config.toml
n_layer = 21
head_dim = 32
activation = "relu"
positions = "learned"
qk_norm = false
init_std_o = 0.00407
beta1 = 0.95
weight_decay = 0.15
steps = 6782
dataset = "wikipedia_en"
Each number is 500 + 25 x the weight over the matrix's rms, rounded and kept within 0 to 999. Layers, rows and columns count from 0. Numbers have three digits each.

# k: layer 17 attention key, 192x192, rms 0.0595, rows 154-159, columns 0-191
# q: layer 17 attention query, 192x192, rms 0.062, rows 155-159, columns 0-191
# v: layer 17 attention value, 192x192, rms 0.0574, rows 128-158, columns 0-191
# o: layer 17 attention output (transposed), 192x192, rms 0.0596, rows 128-157, columns 0-191
k154:508534442472467530502488493497511510511524496524512499508499542459509497486491480492497549495493507505502516499514511495502529531500525542500473546513487505495540453487522516473475512517505489481482514491510494517468513505449486457503513483504487485523507520492505513545515518461495498510495488459478523510495470469503498506521485489469519494500477503486485515518496487485511492495505531481509517488459493528470521491528494515489486478495490499513504498495481498481532517510500488511521508501475494495525536504490498500480497501488458521491460507503479524477549517471504476503
q155:496523461493461492497507454514517487497506465509493506552490494470521506485469545465497486468499476442483515512481527514521471514504511472489488496495501490513492518478479468505502538508503497500491488512524526524529502543542470486500508508513506505537492466526483476495480494457514488496528529447507500483488486466521515510486506542472521517527497494507523487501521438517516503496473492499495509468499490503507502532513518541536517521472474516475483525499477506545504494475510461511495506524510510511490502470508534511468522494528499488508527494527463481492497495526498485511
k155:506452519485515452472504480478515498491508505506500538519480505494499492490480514496504435478523471484505494510520496503496482490479499461513523512467510490491473515462480474501481552541515532488499514529532515491476494492536485522533483509497516500545513490502528495513477519495497497449487544487527485521475537509506515479471491544465541526515507514526509483489502491510542495470507515497501503491493465533500527492521503541471485479515520529498512533489498490531494470492492479486496493505530499519418467456509522513490555489519531461534523481522469473515490503506509479500
q156:490439495489437515496495511502515499457493516507530470521479503489546543516500528500500473448503508529474520536444492482470491497483488485529510505472518485526459515493487474482499530469485481516520524489510534505458515484501471451535525502514472481544509516494488481499483497543520474493519470500495537476496472463513504502502516496482504507518465493500513498524474485528537519486513480488504515507508424548457507499471519498478495525575470507524446524513506502503513507511559468493504518520472531518506510504486531495476505497452475453549541490504473496492527471512518504554
k156:479482507466471482517489507526471512497518494448489490492465508499537487492532521515513469436518505557504505542503573476463478527534468505482472523498493503499491495486455519461466521562507527493484512513517499542462510511526493468510541527494466494528517475511497518509479543531537521469525477488486534507495521485500505503518489502497550501530500497492470470493472413468518520480476517449447500493509469550464521503480536491517481497502502505522509510501454515489484498508568501447492523488503476459493498498518493515486539445495520511540524476528469503495497486501498521494
q157:467499562468522475514526471495554475512516506495489462506470466526486508485486515496515523534520485514491500487490453472542502476563483493491479506508478486492502494522467521505509539536463535507487489538469516484460535449487504522510476501473509503495493521517518508468495471506486493457500507516470531497486506474502500524499484496518493513515504511536469512464540504496477500488508532489501504483465490506496508541530482493468496495492520521501503479520460522518481513534479459513497487460508481458548492508496494496504496521490531533481564510531519501476449490508494520499
k157:500547523463510510519516482509494494523488537436510480521508448461519502477479493482488566493437489543517461495471488485484475513549499509471515479528470468502496443494494507478479524484515505492525512510487514505498508504493508514534475508465466455494491489541526539493517456527499489488500499518513475503510509449501505511485487532501486485495483528570461468490527482502493520507521535507494513486489500459513460528497497498509520483497518481486501508499496518523502484524512483467507499519520509483513494489518495528524521524478513525493524477492511473459458491492521494489
q158:486502558511504455502537507519483467514521475493522474484504498518479500497499510508488506484523492526497483487503492477484492509482530507487508547506524507499522487494492505520512498486479501519500503506494514509518510515525518467450483494504496520490497528491490524500513489501513519504499506517503433469480520533508481534552503485541442470471524501496468486507535495497516485495525511497498494483492533511492514482485499484498503510515480539533534477511505481500496512486535500472510508510521513529491482496501510504503481524500505499485537497491492509503478491475516522493
k158:504468527527519484467525523508477483515495503497500510483502476535481495499506514527479446521529506500486502490480492495486471475483482477497512502494512485503466511526487497502518481490489496514529486508512504466525500473536521504485476485510547537485514508486492479459484482560515498511498510530512466488511527572497489499487502488515475488476520478505515502485498514529483481487506472499498491536531520494509478506484520477514486516530484516478478473498518496494478497505505490512494495495491497507471475497501498508496510517497503489507523509508496480532511473537495533499
q159:567479472518472511457538502517515516483540541478516513515470564464491491499554532532485455520498514484460497502470565511471506465512493503510501484507561489494508523484493489534493456476511446481514509489498488547548507526508458466478475522510452516496474545535486498530505471542481476537496498453472513505516471518485481483476492485454524511510509521446529532526485476509506463534498467475515502491498460481519501515514528479536503475497497505482492528517506455494515481501499528525490494507502473468478520514485470528451510464501491452535461509474455531531501511540515455539
k159:533483467505482520498541518486535500510538490523493503500504524470479465525481519483517479481522515532440505488525523496471481455453546521497495553483508505518539500491490516473496517496490455453501483514499476496540577490468491452455458471525503537522477527488499506519467501502464503511509500465444509502466504511505504522567502477488522481546481526468451530515490485501524487503507525485530555489477478512503528484499492508499508504515485546500486497501459511518500489488508506494544514518539476471465507498488494531483519486527458501501474493500485554511523521480498460522
v128:504524444475489490497486486507522485529520474525498464499491520463516458520535516518474505540486493460490489445489494541480500505500488508503515498515485519460519467499513533524496521508520479488516476511450492499494509544509516542480473537480504512489474496508530525507499504510477473489452504524506484482511515500503521504489500532527536506526474471476480498503478510499495524491482511518490552511514492497474524481504506504511511484496509507493488541504520442492514503493476478500514490496486500450498494476456476495488497496522524507513511509497516472504483507517523499506
o128:486487531529516500504517515470466491466487508479521499494547497508494534501468466462508517494546493521522513532537482482507514500470475494516470533516515509513491494500488482518485493515498499514474528508518520513507504471475470485526484467521498495518521498490474480521493488512508505477533511504512519531472504492488483503490504456482494407469519519494501516501525494497531477509538488500489465507471493530494503522471484490505502492484505507526510513478498506513509496469521516507496509512501466532510507487501519476510517502482485494510514492521494511493488460498501515506
v129:526515502509499504473528496496471497508471517502463480490485470473481518526484487480508510516497502511500489464535490497514515521485493511496515484533502505452502499511513504502553491491511489511537489514512499496507518501483490491497501513489487495515504477519512549530488509519460506479493474494492507499492536493480512506478456480489475485477495495508496466510508528518491494497518520470498520518492505477508495491478494490510502452490515474497516539489497525494515500511523547518523499534485497500480488501486509486484512499484510517485487514481482467493533515524505498505
o129:468495499499500518538473504480506475496529513500504509515501496534488495483530519504535505489514497497523518530504498485487490492519488487540491511481504446527525521493463494474487519502516502474473536481501503480505484488530507514507465491509498486506503510499516477501491471477529519493476523512509507500501470508527478499500522529493508501525493505468492501484500477532513491503478481535486498502480495512511477515522479524525520486509484500494517486499484480518497489495480454518477483518534518485481502503502491507534533500504470488512527495519489493512470490479492496497
v130:508503468514527511528515492468478491522491497489489481489494460492506490549511493467510500489499479506473494467524496522511518509519497532498492458471504506490483481517532475493513483454499508494489515568512476507510486467517510512493536448479520459493488494499556483510464495503468513505478508492523487481503495503459514515514447516530494498488479478512506486524492498478486483499502529512502551499496493497482497506496484485503500512505489525499501494514529507475493520502507494486495496521481486498505481501474515449485508512521498518518510499495526513500519490532517491518
o130:517536516497487498477473537498502470499513481493501492492505528505523514481478513486505510520474509486507518523483492482494515510494495487499485541520505477483498520488465510509489512526523501504513498464508539472486493509517497488504466505483497508533524488513483493490515514458523493477529487501506483499497492500503475510492557501493510564519477489491501496465498516520546501463523453485489471509511511496513477480491527514499517479487520490500519511511477492493509509484494490521505520506514520497503498498508542507488502506481492479493515514520484492514493468455482505472
v131:520517487491512485514476463521457499494543477506524536522492520522470506500470496511505489503504473521522501512526474465461495552478480473495497519488538511494554522509483488510485485500529446489523502475526502490516508499493498479500456514532509540481501487499485511492515483482558502467521486496489482488516520509531499508500515511533519504497507466493502493488514490503527523501492496493511537507533494520495519483474550526522523514485486480489477485481484517509489499496491491479500537503485509487460477482477502482555482530502469503479516462517471481493498509490494499495
o131:502481531516494526494523517500524493487478496486487490490528497482491500487527503509488463524522489505476484502519545545498490486488499479483502487512481517498490484496514506486504486475498520512476491517488512507503489529516492506505499505503472517497489558508488512537505484544470503518482521503500511545531464482481460490482491495486495427486497524508504514516499488490443500506474486489493462502473487495503499516543485475508504513499512510483519524513535472507506469494500503507527472477514495524535495498523490501475487501520533486520475502466517515513483495504543503509
v132:523472529512530501503508468527515474483493507472513531507508483536513533482477495529495485509521514467494468516486502510499500500474484487480518525507489479460481512551493510484533512504491514491476522459520469513542507480500481485531524507530525501503502508476522448528522474491546494463515494489516501509486494530515474491534509484479504500496484531463496496514522530455517508492486494480502496495489495510459472465518513517508504510510515483489485460549478493478511525502473490506482500499509422503521485531519513501508518522514443520520486474520492504500455503483471514536
o132:494505471477502520475461511501512517489501503528500475505499538474490511482517492519490484525483501532501503504506485520496505483525504489466488490506485513541474456486510474490511462499510486509498488523505540479482464490520522473482488495454524489515516501504474537495468546512479517519484520512467485481526506500470515477473487485537508499491513513551505493512501461531479483514488503514513518511503511485515535524486521471479493506507475517504500520489546506507491500484507503483513512488478545508501520497479475494482488487478536500482523505479514509501538551523530452478
v133:534527531490494497477504464470494502483492503521492497498499500496481504495526495489521515503491505497501481513536491480518516505483496527518509498526501504441506513533493496527513500495497497507513509490507510504498528514490474500459518503480504477491522534480504567499490480491487506464471523506499486515508482522503499546507466478497454495481468513498494479507477527524517507469521508523470535515507500493510507487499498512506537472480514504472501512484502494513511493511475518500497533516474475490444505506471514500518480483493515476526490522486477520493526486491457500512
o133:451467522515498499525504509506512485489523499484480508489498510485502469488486527478508479471523468474527528484495481506502481484494500464513509503498490481537508543477485510472468552508520506468498496512466533467523505517495505499544487497501522501492469494509485478499488509522523494504504531507491531470488521472517484492520510506505518464526520495505493499475517498503490516531483510503506470489496510521506488528504497493491476502518475504511507488468490503528477487502500477523482475506529517482495496507531501484502525498521482523483521514510494496516441502523522503489
v134:497503497487491498511504490488532513472496494489522477512510507492491493537496518491483506503487519513521465503505513516497536474489544511488540482503492507493491529515477491505468502535484539479503500492476494469513495490516497525500532454488504527488509522489510494511507506471457462493465501485485497494476487482541510507521492526517478497522478535490485467525473499512515491483482523532527507503468486513427517488529487481510473521496498454486527516463501508488523481499453497471498495501533492495484514521473508490526472475519494462514482514480504496513479497535500533509
o134:480509495511495510498514489520482488486484482517492524495498491519508472475486498494495500473502456474504537492520488464513487499487485486515475509506480524519505493490507497494521542466489477498506503537500530520486499533472514479508493504479504497469490494544504512471519519531520505488525522495529493485499515487483460519498487475496520441486503487522516523491508503490516492491540499470475516513528517495525518499502539504515517496483524553490490502508503484517491532507532505505488506498473467495491508512526512475460491492487522537513500506510489502489491468513478463476
v135:498510491492474499500487550483467512491497493488483492495494493508481497484502486498491511521502491491508528481526541519492527473508500520499487481513496505483501448505547484504441535492481514477532526480486521495487525481502512503498477515482508500499492537494517495482501494507429510473482492538491475498505485471516466486507511498510511497496477484516477478492475544516507520495509506523503504482466510523515518521483544503523499483521484508510500441458487477501503518511519544468488537522524515500522512474476511471505519475505461513466518517501477469498504504496502500514
o135:480504509512514512473503478510500493509492485516512506492502509496486493486470514497512497485524481485520506535504438504510478543490511478521472534514509489501515547475440539502511499496476489504461503513477520506524479513468463510508535474519495502496488475503502519506498507504525501501495514478513521515493489506523494542493512499499502478503497498490495495495529457509522498487486510495477499481538510482484471515503460489483509490513560519495506543505473480500535490477475462521486476497505469485471490503507508507511476512505564487536503495502501520487492514531499506494
v136:484481519499505495496459483501530477498538528514468523502499498514475481458484527552521494501464512507520524520485499494523511498488504475493512508505492501518486493510490500467506477515522479482489508512507502503488524493493504480497478514519520486527505502494508479512471495545500505500530535488500537514496482492558488509477469508501500509523505510509513559486554507525503478505480475453479492463516489508501492543490510519489498494498526482512495504502481479509495538490494506471479466483508504537518521466509486529493522492497503485527490461481501487501477527481468525470
o136:510519504503486528514527513533472534504476511487528522504503499513496503516538463482478544488506517504480456464498513505474499499511499520473521499472500502500478464502498483537508497509482506550498504475503505519488489475504491511494516527484499535511503483478482528515487514489518473539500457476502479489501509487464537470517518502503497522491517502498486495520470488463454503490513501550500516512495493492485502480514493480510474534515465478496518509513514512486509479496516495467516511486497519467535475528508482514474477479510476499481474537506520512483541484505538475531
v137:490534495501531520491504485489503496485487508475492505495506508462486491477521461473515502480498503508493474529495500483507489490493513478465512511503523498500538538488490498511453472492536488513514517534472477501530496503495508520487499457520507488490532502516543528488472500520520521534554474486484484512486469541501496498518484522527472493458487457499489476512502467483496500499505487513519496536509509484512492486497508520501459490476504527499508498474496516490503524505493493532529482498468522494486490508486507504516448490511497533492501526506482486493513518549504491473
o137:529476489506479494527482525502514493504511506512489519499484472516523503503467523477509499523489494477500502483494523514494498509484484509534511474484477495494485475509508510491517529497509507493502491492507532498478519505528502514531482530473496504492496511511494461522496449483490484485464535499520523515533500449512504517502522499467521487537504495526519506475493534509514485463473501496511524510505482529502521500523499515504528505478467494458493483549514505507494491497509483479490505493516498516484510498507490481490493508513455468511500475500529504496467476484485512501
v138:487505542514529489522511487492505513493497476489468481495497508501497500523456511524556489536494503503517457505505488504480511494529491496532516491495509515529510492500481489492513440562504515478544490534452521491506534471472519510517505495534473495535515504526505473490499503499519465503526448465482477496501492503508518477487477519498517503510474512492509507504488497492489494524496496478461495514503512503488486508478491482501515550501518465506549495512500492516496484497529499474491503490482488506510498495487480484511517493496517473509520456475494504507517524492501498493
o138:497514486502473479515493525517493493499515520486537531515477499500480469499551472482469529497488518508487509502509509495495492491476516499481511481499477484504475533512517493535496520486506501554501501477528472518485454507524482485484498508497499512504513518506484526523502481495497508489463525510481508510499473518469488508503525521475460472476489483510490495519508506501505490478488484495532509462496452495495491491517534495529505486495480518468497507542523477489514541508512529521514496488512505479533499498494496522493502492523495532497472500509480498492532465490526446505
v139:513530527515510506542487485494522486478503460504477507505488457469495502552449542476477504513514510502468500482492501490516500509529504539514476514475514508501498516530482489511476520454504501511483510528503466504533496508496489494510503560491484467504477496519486475493499502499486504501474512502499487500504493520465492521492542510472501504516503559501508497513501484504466475505474512485469551473524491510499520463506462460506512516510486518524527508513494519497495489499497525494504497520491496508481515501491470507478498474486507528468511447475518503493501490512510490481
o139:489499497490491482500507498511495502527520513492503472479538515503487505501533441506503512506494497498501526505520505521473494494472490485491504521499494526495494508489517509510507470491510499476513500491512525482490478493494522508490463473539506536500504492502491533487521507490487467482516479516508497505514508528506504471507508508517508474477513480501520504479484526515553503484520501490501434490494505489497461519478510533513509466491478459488481506466529494499512541509533481505486476510519499497503471512541498508511508522500504502516488508484501520475500486476513482488
v140:534489498499491479480513541543525481513512496502503526500484482506494489460514488538483494495514501484478518493513499512482467528487469502470484540543494499474471497453490502545518516523457494505486526513515499506497489512494508500531529573503464491481482510526491504498504487483526551494510504485537482538500488499477513501489504498495536500501525527498509511460519477523481506476508486508484494532505490487504483493497504532491497521480504534478485505496516511506492488492515504493498493487484498478511494497496457517507546490492492523481510487507475472500523489483528506491
o140:482506510496508523520479483484488511507464515502502474488532530516494534539521501505494463536496523521500486510505505507498491508524514510477502493470488507503514473524517497476506478510544497505488502482515451497519501467491487496482474471499498521521507496473485480522512499518475486493476473542497515530485494509508490492496512513504487486494522489503504509537492493479520500518508518485508480508503479487474514504474464470469482497529493458549493476522517519484499487481502518514524517518480493518524481483485507495506499505494530484504521485484500547494486548494503495494
v141:555492478514502489519506460457508508495487493480469505498487464525499511503468534511512508459497499492504501498505515477509499495478483533510487537544476493502484494513491477524545515534465506463494524511518528503508508486511511517510517514505494477489494493513486489518520505483482513467493465505520496485510479475516510508469486545487510508504534519503507473491495525486509519461507502476509537468478525482475487476494495479518503521556488520486484506508494494505479497492527523495492514502516480486519483498507538496436521490509474537507495497470522537488500487510495525521
o141:467525494484506530460510500541481502498514506505503471505522530525504498501535493491504493540488498513496496484506468504516483509513535477488502511501490538499497505509481503481478484487529506534526502494479482501507457501466483487478492473513505505514500480508514512483488518513505458514485533520474478519504504512467475492522513477519466515495486512516499495533488490514517494537512533502475474519488490504525508513499511527514506484470533478535522496490496495497518507491495502521505467506501528489481488517475488486527490517467534484487492502502474494495497482477516476479
v142:509510480478503503469465486472476500488495499509480493503495555511498483500505480506502502515494520468493487473529467522508524491523515487514518493491502507451540503516548498531459518510471488492494469488467509516488518501480504508452526512500509524482508479487504550473478484507501473456489516525526539482494452515501491517489506505539536509518501507461501533506482506531460517507515467512497523486502498482488487526507495512493510503513517501500468504534488441514506478505473518494494527498499457487496539468457486498502518515504492493539498496496495499492505513460505511508
o142:482472556541501475511528511511511482490528462491516496473493492504511523499499493500487509470538458501512510507491484482509499502484496516499498525518512491530457519504460515511501508489489499530505480478502503497513490499500462469516514477498529469526483531471477495503484526493483507515494512513461493489497553512511523498517480460498477448475490486493478477469525498478526512525552513507500463495509518509516499501481512453465485498518503517496518506450493522484497511469499499516495491491513484482495510493528509519504504505505514533455515526505511531488519501532478507533
v143:501494474514484513497470532525506524502519502508484521497500497499492486467495506485465497513518518501484493512459548504488491492492519485469482535508489514501473503480531506478437522493469499532502507502484496506511486482507502535456460507487486475504497514486483496498482468518482554514506474539498502483496476483517466502528528540497509508491496484507510505477492547501488499515516491498484487495504510503537501503493523487509542503522490562512495434488496479509481519502502515480479488495522465515533518466505493492451497472515500512465519475543518529498469483483520488547
o143:515496519476493492491485494471498488502492485477503503505525500493472524494480472488514506521499490462507507494511463514509504518492488520536502517513492503497541496508489514525500469515486491487514500470476517502494510504472468490541537507545537527518481461489502508492497505501499485507511523477484488533508517520505548524495532455500503502493492485520484506488484483499531508519486503516503489473526508510460469493479475501470486502498517500502488533514497512475514494462486489495497509516472525488501507524495466524546472523495510491516478532464495511481538533518498527463
v144:510499515514503493519536503496505456447531490507472527503507470521514507476498514480450488539527484510501469497510479477480497495524525509535510502481523505485510497510527488499543493500518486511519466514480507481546521498496512507499461488506505520499498500515463524513530482504518508493464497523466473513503509524530481506479507491490509493499475488495508495519519533492494462481510504492474478466501524501527498463511515489554472509512494522498489512495477495474510498510498503523509519519492489529493502482487480486537533504516458557476482501510482471485496504517513476502
o144:491482486491485513495454498487513524537485494517539493495490524467459495482499476473520451510503481491504518503509499514515473511493480490510459497515504477486509509517484511496492488484459498472478542504503506485501498523487476496496517522500509474493523514500522500525486478488464523486533508501501532526518505497494512512508531507514505488483492511520499513474481472516514518529485475527526503544477487482477467526496510467477539487503499478499487481531534475517494496502504519498487463512539492495473501522515497490518532508508490484497522474482491517537490494524519507518
v145:494509483488484499485505529479552476491485516529527491517509508478498482464521497482507504485497493483516537489502482507525502448519496505541500520487501506466484480494534482500503521522498501496508476506500524460467520498512508505501531478472518478502503495466503524464517472545473494510499511542501478470480530498517500491464491511526520508482511465497494537528469518522484476460526496505521460480497493497501491522502477485513447500509497494460489466487514462521484493502528457498484508497508466515509535461512496492533504500519502500516481496524494496507491485486531505477
o145:498452497530514477502527474492480522503510470496496502485462525517511493521477525503493477485500488491502458493473482481519483528481514500505486491505533482513512519535484506512498499498493493504487510495480498521508515513483470495474506494500514488507523493508496483497506533464513482501522515471494521513502496496506512520517503484517502527528499487492513508481515495474533517539543485523498504492499509476500497500511506473457509502492503498536505510488463494473520496520473560494473531486523507446484497525482503506482513503497476483454518507523514509493505516526458498539
v146:519506476511485504505514500515500505511488509487500501477496472473480504486513507470557506482503532495517447497485533502484499531513480482477522501518504506470529536522523484486515475501469498518506520508468484538507506511507519518521477479505497482537528480509494503582470499521476479486498446492479480514510487539519492488491498515494507501482471491503488471520514502462518498494543490477472468525494506500502513507501535499524479478515518525474545515519478494455505497499508495507517484515484481508528466487508520467482495501536475523457490517493558506494491513528521466526
o146:481486497485501531501454518476503494473498502494513489558500487532494481493517470515463507528509499539493526508498483513494506491493514530564489509484481467506488474500496489506492502491527489484496518502516546477524511505504480492482497517516501519484518505530518485487502456488509528509497541521491476513509515469495519492483546488474506479494499483491481504482486515520506487492451503535498550495471483527495485521517495510506517490476489491508476503514522476528512504450530500483505517493501529491458526498489472534510474489472510480544517511503466484501501490502488507500
v147:495506487476503499487496485489491478507517500513488501498487482491462483483475518485500508454506503490509489507467474473472516509515489490489489506471498489498527509494529505503491533505490468505483484527522493473509501521506489503453496522517520522509509469495532527544520496474510516482512501491500508454468448511512467528482532517507527506512530495514501530532502485545464531518522476466518533493526494526479508532492516485494455521490490480469507535496483507496493479496490462491513529510500527518486510458536496486499481539541504541503493498524471494481524510518543495447
o147:493500535512496501520506500514497494515486465469507488483532494524548526514500508532487513531519499536482509469521521534525489499480524481502506506513512506468489495514490505506507489477513510506528496483482519525474520495501495479490508490500509509475494514500510519472461488499476485505493510510509494523547516503493491472502478470515465464482496476471487485494515506477511492503520519539469454493481504467520479506542504496508522502524546486495490499496512483491499510485504484471479494503498471463493508525509520504480494481467495500482477512493542519501507493476473525544
v148:526490538478492516521486544513533453500487450510480533510494486476486527490446488512536500512484505497480493490514508496513505511534474496517519510501501515521506502525499472469497508509479493539502517501533495514497465468495515474496481515491493491496503470494477508530464482515503488512495521501482504515524540546484513504500490516488533495520484543498497522468501490491502459527470485502473537514516456541498519504501472486490494533475480489536518474495470532476496494501501485532490512507501478499461488526482467483517493510496511509479504471517507509499519495490538468503
o148:494508474524490479525514489498466514500523517473489487500520513508482499519537494511471462506492495508495528539505523515468508493471501505495492514479495507485495517502498486510488458500530516460493480478513501465514513516524474492502492497543488519530508496516525500511545502489475491496523482498533464483491476495521507484469531523526482524495525485512514476501480505517478500485518498512480464488500501486486486501473492503504512478496521489478511506525538489507522520454497513454509501503488535501512505483524509507469489489511483502499512513483498519511521510502504485482
v149:509512498494488482506475462461530472522494479525450531509500517522517493523536500490496505495503482516504483503517502503523479497490520517511504506485506497499446466514485463540526496479493520502508473516487531484528503482499495487516529470530516489475467494523510509518496497483501513508477458524495474483504519475482554496517451492479492496522511540494484526481518471527525459492486521513494533493492483493490469490514475520511518475503504512494481536508479485496488530495501519491492523478531474487525515519479505476477512527481521475538497506512490540505531459500505495514
o149:494496483497529511502527533527473502493515493479545476487487521474483500493465509459491506508470484477501526494515472480483521490511487492490495513504499504517536548511496497460490512545525496505497493497502487475509470513481517517492497481486509499489520507463502474494514480490510480491524531467477521502486519505530469518493503506495494545504470474525524488530481507496477519538537496506503476508485525507542524500468538476507512540501516496508499488503498501504497481503493496543478475511494518504474505489485522488505493485498483551488503502500486487509485471483494512485
v150:494504515511518520480514503500471469491506490513472496503504499523506492512475516507479499489495534474462498504491480531512518506473527480499496479509482492475504494528525497506536540485475524496490516536507496524513497475501491493456513509507516512489500470493502487506458508463480510489478526512513502493486476505471503542528486499484503497525518507488503508495522502495443455480499465507503513453499485488501489526499482483490515514476515498552472515508497463510494498505457505520476494506477525520481550519492491459531476534466534528535474505505514516506502493523465514524
o150:514522517489510498493489472509510515509509471477504501499495506473519533501485475487520520498490452496520531483488468465515512487510492520502500517477505489505462508492475520473469500507476498504521484468502519482477496498499515486544502522468516465522494497477499539457510554499485494517505490501480497493493521508526478478463485503522481562495494495504498495484482499499553526506513524514481462533510507481498484491471524510491504510515516473461513472499506522505503517489538484488511476516519481486527487495531545540482533481492494500446521512491499523490509485484514508499
v151:470462469485502509505477481532529518502471488515512487509502540521481524511471482482461488521551504492494499521507488489492509500480517506522495483466506484497494536516491489507536456508488524507473478474489527450521534460478505545500491489482508525513510515489477480514474491505494515520503512463491511467510458468487505481515532488475478501501510490493519503534474497506487511491535507545518450485487499497462495487516504503513531496510532525480472505538522489513500487499487505523470534498497481528563497495500553471519476527459526455540476530555472542509510505472507497554
o151:525486517503514452478514517472514488512538501497516497499483485480502491510503504520543497466468483500516512472471494501537510495515491488503507522540494482538513481504510505512481537497493510495495489491484507515463489501513475456486535512477523472459499505501500530478541501536483504493499497513466505519480531545489476498495485477514506550485476466508466480505527472505497526526515490475500530511487504484524499513474541482452473548532520484521528506482467495505500510523471512491505513476482494478439547528511461527500508503528510542467493453502516487480498510509476491472
v152:497499504517510492523491494518505537521505526512510505503518484491504502471506529514544496443512463499496510521523495461465510523489483465511480504518505491514459510519473551518521515519505491501482529477506484490509496500513492470497507454489496482493507500477475498498462508493519541498488518526506514508510497488491494508494485514507504503458531517507518485503512497485538491494517504501501495473482506487463508477524453500492511519485513517468518546487490507521493502491481507532497505489506494486489479499501513510462476461495519494502499488519516517502493482496495511474
o152:506500488467500493502533494492533491472479495501486479490488529524495504523512511495475520531481535511491476471480514498527480497520493531491510495477463520504508512489517468482489494507501518499523503521505506517454511528479502496492515506499507522476491503538503502497538521533510450523515484488497488478489504505499493483527489478490471516543517496512502506514494512501444534513490511480507512517507484500526509513507525490501491482490492486516484459480483522480490484516513503478521505491485494493511480507499492493518507524480489501485479516496488495496471503508516508522
v153:519527518466501502483526466486522503495499486548511486507495526477476529489505499475477506492505476477463475476499510516483516523516518469507540504534486497482506474480536494459489503512483509500500498513502517521504497537526486472470486484502522505465493514477513511531485474522468519535491524531496495477511530525481492547511516488478464497500506469481508529478481539524516482517524466515481506477507489493501501526499519472500500486465488494487483548489488488495487493505471505507499494505508516549502505520493521504528456517499523505533509487480474534497516471475495491517
o153:510477497513515493516500529510489492502500504460490515519511506538502481479477486505500457496522483480553523523477474496519488499472488473518469517480498509496515533519491527524497490503476500481528487468471515479505537492444501530545516533513509494513489500507515513487500522495508494478494520504498507513485479482531502483473493499519500482480504500527471488499512498483478527498486511520503485517472514499511489491492470504474514508532522506507524492492518492519480458477521497507499517498501485463499525483517490495493521485506437496449494505521518509519500519517508518475
v154:500477486513499515484490520508476468508500496489477495491504525504496500497494467482514501449505519459516500507503491525503485486517525509473495500482491491518502514484496502528506497497474518493510507509480504529522485463495529516505468492504494475494532485516508482483499491510486512526498466517518503519502513512483506509525502499477509484494498503481505494521502498429531519504498524513524502511498447476513472485537455474480495490521507489516557500483490493551498482508510490510499491518530549531498540531504470475458497510493503531527494528469477505508516453489508521505
o154:525512495499528497524500483510498507528493522504481498502473465510497519504495517484511484511466485498486469499497499478493493496498472514555495483510493491494482505489483515476505516517547495505515492496514527449472511518502493495501501485524516517513475481496519488483491472473504508496535541500491502480483493519526515521498497528516467528498493524519495473482502525540510474491472483520497529503510526527490522508489518528510500505461483536500464503482496515474494513503502507502501448514488459489470495503472544505508504483518485492466520469516504497508495515494493493470
v155:481481488496501480487499481489512456509483507470505520495496543520525480502539446517537510526509491495488499470509477528530481478523502465500484501487518502513524497466525475516457459517506453507476500514469506513486471513509505477527501500503474494483484470499487527515470515511505532515507499512488517523515493497483511481502509533502501501490493476500498516509486489478522473500528489509546501509486525480523481514523531513486510492495486502501508492502498511514500502499538542481510504496510500501534534515492499511469500526507509502503485511482558520487464535462551484513
o155:509490524519489471494496545482486519495505475513517458524488480524485506507475500486474465492480511520501491502477496495468502534482500552526538508500462508510473500520494519516513521492491542500527505493513470495516508485501489504473500476492506527524533528478498451480506481508513503489480510511524476486505507482489513515497480489507500526483493517506494501473520494505498530485504492495497521500485514518507531493472468475475496496498509505500454521531490490479502498483474507519515520474529517507493468473473503499524516513523485494502505476523475497492528498511484516510
v156:507484494481509493499463514491502476534498512487529508515480450492472494512427527496526508471478482467508495494470476478483474517481478491540493551452487501507488464474546505542489500471454495507505486502518545486480487534485491484508495503490494545510507479505527489525487504500530492509493522486505500502485515466503494482492515525489492501550488517493499526496502492515508487541499506487512497521519515485475492510501479510502483512495487526500493480500515487502518485505512509482514506511512519528495547480508470516467535540478515490482533483492472506486501535477498516478
o156:496522521527493503501511471497493522495504462495467482488509526513514527506544469525497491515499520523497503514517514551509512518495526513497501514537501504485520518522476473504494490500513499532513499488507467506522497474501476515481483495533522519488485502474478503499460507480460507486483518516500487474522490526521494481494515478514531530450506503497494499497490490469479517466518506505463504481480486506506504502503532474510502509509555474492502510490475476509506499493466510506485515493493472483506467507502515486523499472500514514484459494496498532479539486504500459533
v157:488495518498527518486505495479533490514497514526486505503487540487487537523455499494495514482495507514512492521479502488527503502480493503547485510509497483486479510453493516509479511498499498492495493465519520526480478526496487470503465499504504500481483483487495476521509496484492508501489544510513506501506557494490478541521514480470474494507531501486512504481488524476502519535508506504534537509504468476495476494506508467495518473474472467476532511479486534515508459511516503521504525511489498517468551524500474523471463517498528501512495492506484504492500483501500500493
o157:501493505511514478514519479512486499500506489481465482492496467512483505494497526494505473482538495477529512490514525508494485477500481494518492490502496519518553510512516498491493511496516520486521489523487492467511534529492536514502481536524506493497485511498530523464480502505504506507498511510482515459509465480535496499485506497518492498485502531485480478518508473545501496473487514510487491478509533521521545517523464527515488486512531514509492509441489500515478502516462492485480461503515500471492473507514526478507506470503467512465498494503516502504487509479501502496
v158:510494486506493491488473495504448529497505512487519486504510495502496511460492491492485507508504514507473479451522475467512545478483492480545490489527489483490498521494491537485512546520536490492508465508534471512517500517491495484499535501480487544512492480494441505513489506476476556499512521531547555488503502511488480508480499505508498506498546485498507508533498496530479476480516495463550509471471503473481519506499482491511528522510506487496514574479491498515508484494478495501486510508540502508453511475521494504486461514515524537483482491502530480495489507505530513468